From a checkpoint of a small transformer trained on Wikipedia: 1 head of 64, 108M tokens.
Each number is 128 + 24 x the weight over its row's rms, rounded and kept within 0 to 255. Layers, rows and columns count from 0. Numbers have three digits each. The size before them is the row's rms in percent of the matrix's.

# up: layer 10 MLP up, 192x64, rms 0.286, rows 114-127, columns 0-63
# down: layer 10 MLP down (transposed), 192x64, rms 0.225, rows 114-126, columns 0-63
# gate: layer 10 MLP gate, 192x64, rms 0.287, rows 115-127, columns 0-63
up114 092:137123127106083109079141120122203154096126129129134108149128104111152160144115117116085135105103128154099158089183141159131134153124110133121109117115096138123104137156129128131101158176144117
down114 082:105115133158107148124082098135118150091144110131105153188115098169130129141156149146098090120100164131119141105139126120106111137157114125153128110110139163118147176170144111128089093113167126
gate115 119:119110134123139124145136106133088123077165089082141152145141108117136130153087137133118059118101087170128135085133110107115151134134099104150128128126118168136141086147115145135122159115113089
up115 107:108145144159114129118142165098134157184139156056137156132153106144139135126118098138106093124096154103142108102115113156119158174144135133161111110129113152130151141119107140177128102150097110
down115 130:151138174113122122102149128120120169156116141120137087123117141158165130165176111104152135165095118145099104118131166140094137088107155090106129129156156116128157108107182122164129129119134105
gate116 104:127130120144122122116126149141086117123099123121129128083112108140142144138090161129155170100088101172152144114121111104134123147132097131154124109179153114153117129065162113070130105104096136
up116 109:111126153160129136125085130144096153144139074111130109108140153115097122115095148155106118097111112153132136100076092105090118129142121109118140154147140113108104132143139127070094116102131067
down116 120:109133133165187136100104109168112102145132087096106150093182148132145126158154129141122107145119109135135150136182125161133119180135131151128112123129111123121081090102122093152135130143140140
gate117 100:119144131150150133094144099102117098147103107133121128126097140188135080145120095150159143148117133151161180122145133162138125156134108175157116092093148128166130101143148102099157156141137139
up117 106:116162094154119143107124144079141127111115156142143123119118142150120074131126117123122133183121168149176157125113128180087135101125124127096077147120127112152178117126099168109144135115131124
down117 084:144128113127099103138159160205176144109115163140118113087151127101116101103134126079132105106124140131108126157133098148130089100133121099128142172172126115120115126159111117127148134111123171
gate118 095:096115149139124137129159117102131112163146086138159128129132085128092141135106138117163106104114110154136117093138144152155158121157136155153108127182146125175072133164100138161121154135091112
up118 085:109118133112111122176137100061120143131115154116124128109146112144139130121089125134132094111053133104124118131170107119112118177150119082123129134155139109104107119150133107105128161149167167
down118 092:109143135112115144140133084116086156137140093103118138135138115150146184170121128156158139119111105136138152084108094085116118147125159161121132138103113135130113171166100122139082137166101100
gate119 082:094135103102136150135111145104100143146148096090135137148081129116079121114120157173117114093118147093126131162141064118155122101095093142180142112111143083135129115126114115110133117122136119
up119 090:089137141086114130148121157123142137117117131122154142144092113128121120137117140188131150130105122117112134159171080117123162107119083169152130084105115100093112122148119150152134155183168125
down119 103:149134140105111168104121129068097157166129085144124173090155117168112142135121132126118128115120139137134130127128114111137150108104114183125119142119121139107124111068076147116080104144144113
gate120 119:153132083105124123093133171123119132126145139137136115111118090164178124142159151100141090153172077122128162137124085137122126133109155116155112095147184108137123137123172115150124130104121157
up120 106:160097132104144131155112135143102122119165097162071123143097128099137091083117144117129152146132128094116137117152102122150115135113076113155113130179150142163182120135106156146122124112107096
down120 128:157117106125141150100111166099139118133150149133125123133148123155160111135117155117154089115098105096088105098142110153104071097131160121126068155130111112119130123113137143150096114146106190
gate121 116:139146122116109150149091132178145117192148112108129128186143105103174123132115111142107107135113124117137105148140104134117141135157136135116108135140175134140168143090164080172098124151133114
up121 109:087138116136144130105116106092143196128104154157155091083136138130093168165108110094153116134153106143140128093126119124136104167060126105126141088156117127111126130136129130132137133138104137
down121 134:113102139116089102156139152200124124088123087133126097135123112094138090050122084076143126101139149134125145103114133130137135125141107125121103169132100137142130142112103124105131120133128120
gate122 053:131098120150151149149132138162153080146120082130116123139136085159170116137099137077122140162122104116131125094110134137126081139138117075128122151156136109105080100087135087136117145144132126
up122 049:095117073161132132129092134147132073116138095122096116155138135144169119125134152103111138125115148089129078123083103104121094123141139087160144173105157148130092102103126106114129120135132118
down122 064:145126124115170151136146129107133148136142159110160105139132160133131138145130153142146157118096122145115140142148145133128185179093121197139114121091119141120106146130137156100141048155127132
gate123 119:143132134105104135124113121139104149101178134102129158167128092125128098131142141135112140114096113166154219175133117126120153148109134124095118127162112133129179129118133110156158126093115114
up123 104:119109115079154106140146132154139136095109093125117131111100182139115094120091112139135138114102165123134165101121111083086117163151080152161142114124159172109097135109125130093140124130143130
down123 123:172144136133118163119126150156123145134124130091102108146115168174151153134125119119149102159126138088119175116139108127127092140125092103145146117174126108137163206118155118120137110163140131
gate124 103:158110112129122160140105099129080103101142101105095138103078140142156101115117130133127123115108117079159107124103110139143138160107108110113075102163119128119190110155130159141097115104111127
up124 096:111143150162134163166101103134132111111133095150141101156113152152137151139110114068127125119109092098139122137133106124125127147080095079117134124126213148106152115134122155145141145127112126
down124 114:133111114110118107076122137115093118129135169102108108154136102109109098111139092143101116131147124100089157101128115120118116074100138173097147105151096157128115115120059120150164133139132118
gate125 106:149085134104145105149105127133112080080152156138151145150137128128156117146117103140191106116081127092130111121127109140116125132102126098114106079136120128120162143128163135088085140173117121
up125 091:084119148135148110140132127141131113142117119190145121143130183119137115137123104112118124130168158108077140095183148087078134144123101181120152115104124151124164121134102126130160123132109115
down125 103:072140142127141137160108137127124151143117119084118136115140119156095112125154112110092173168162143118089115115135162135122179102135141127120126071165106123120121115091130171132080131133112107
gate126 107:095124135115110126143142117111135119152149077111140150084131160118109158137129115086136122153125124105132108082145157143089141138152127112151114137152103105093125100112206082135134146150110089
up126 106:102108104155111146100160110109122104135153111135142154109094139090149155120101169100119088108131126121103118081130116156123132065098082128164143131132132135081141135120120130115163088113108104
down126 084:117148094126117079102151089126164105122119129141139090132142128067104116104145069128125189103131108124134126143119129109152129129089113145110142162097175102116128113138105162127152124137103136
gate127 105:095115140148158166125169144135141152151162125165141126140143126083145152109130139119101078066161138120134111094155141092114111158137123151116141115131123178159139144114094102149105127140143092
up127 104:162131147129112078143108080139109116114129146134105116106122117166127119146114134131121139180091134113152133142132127207133151092154145137127108123079155126107158155138142146075123113122124161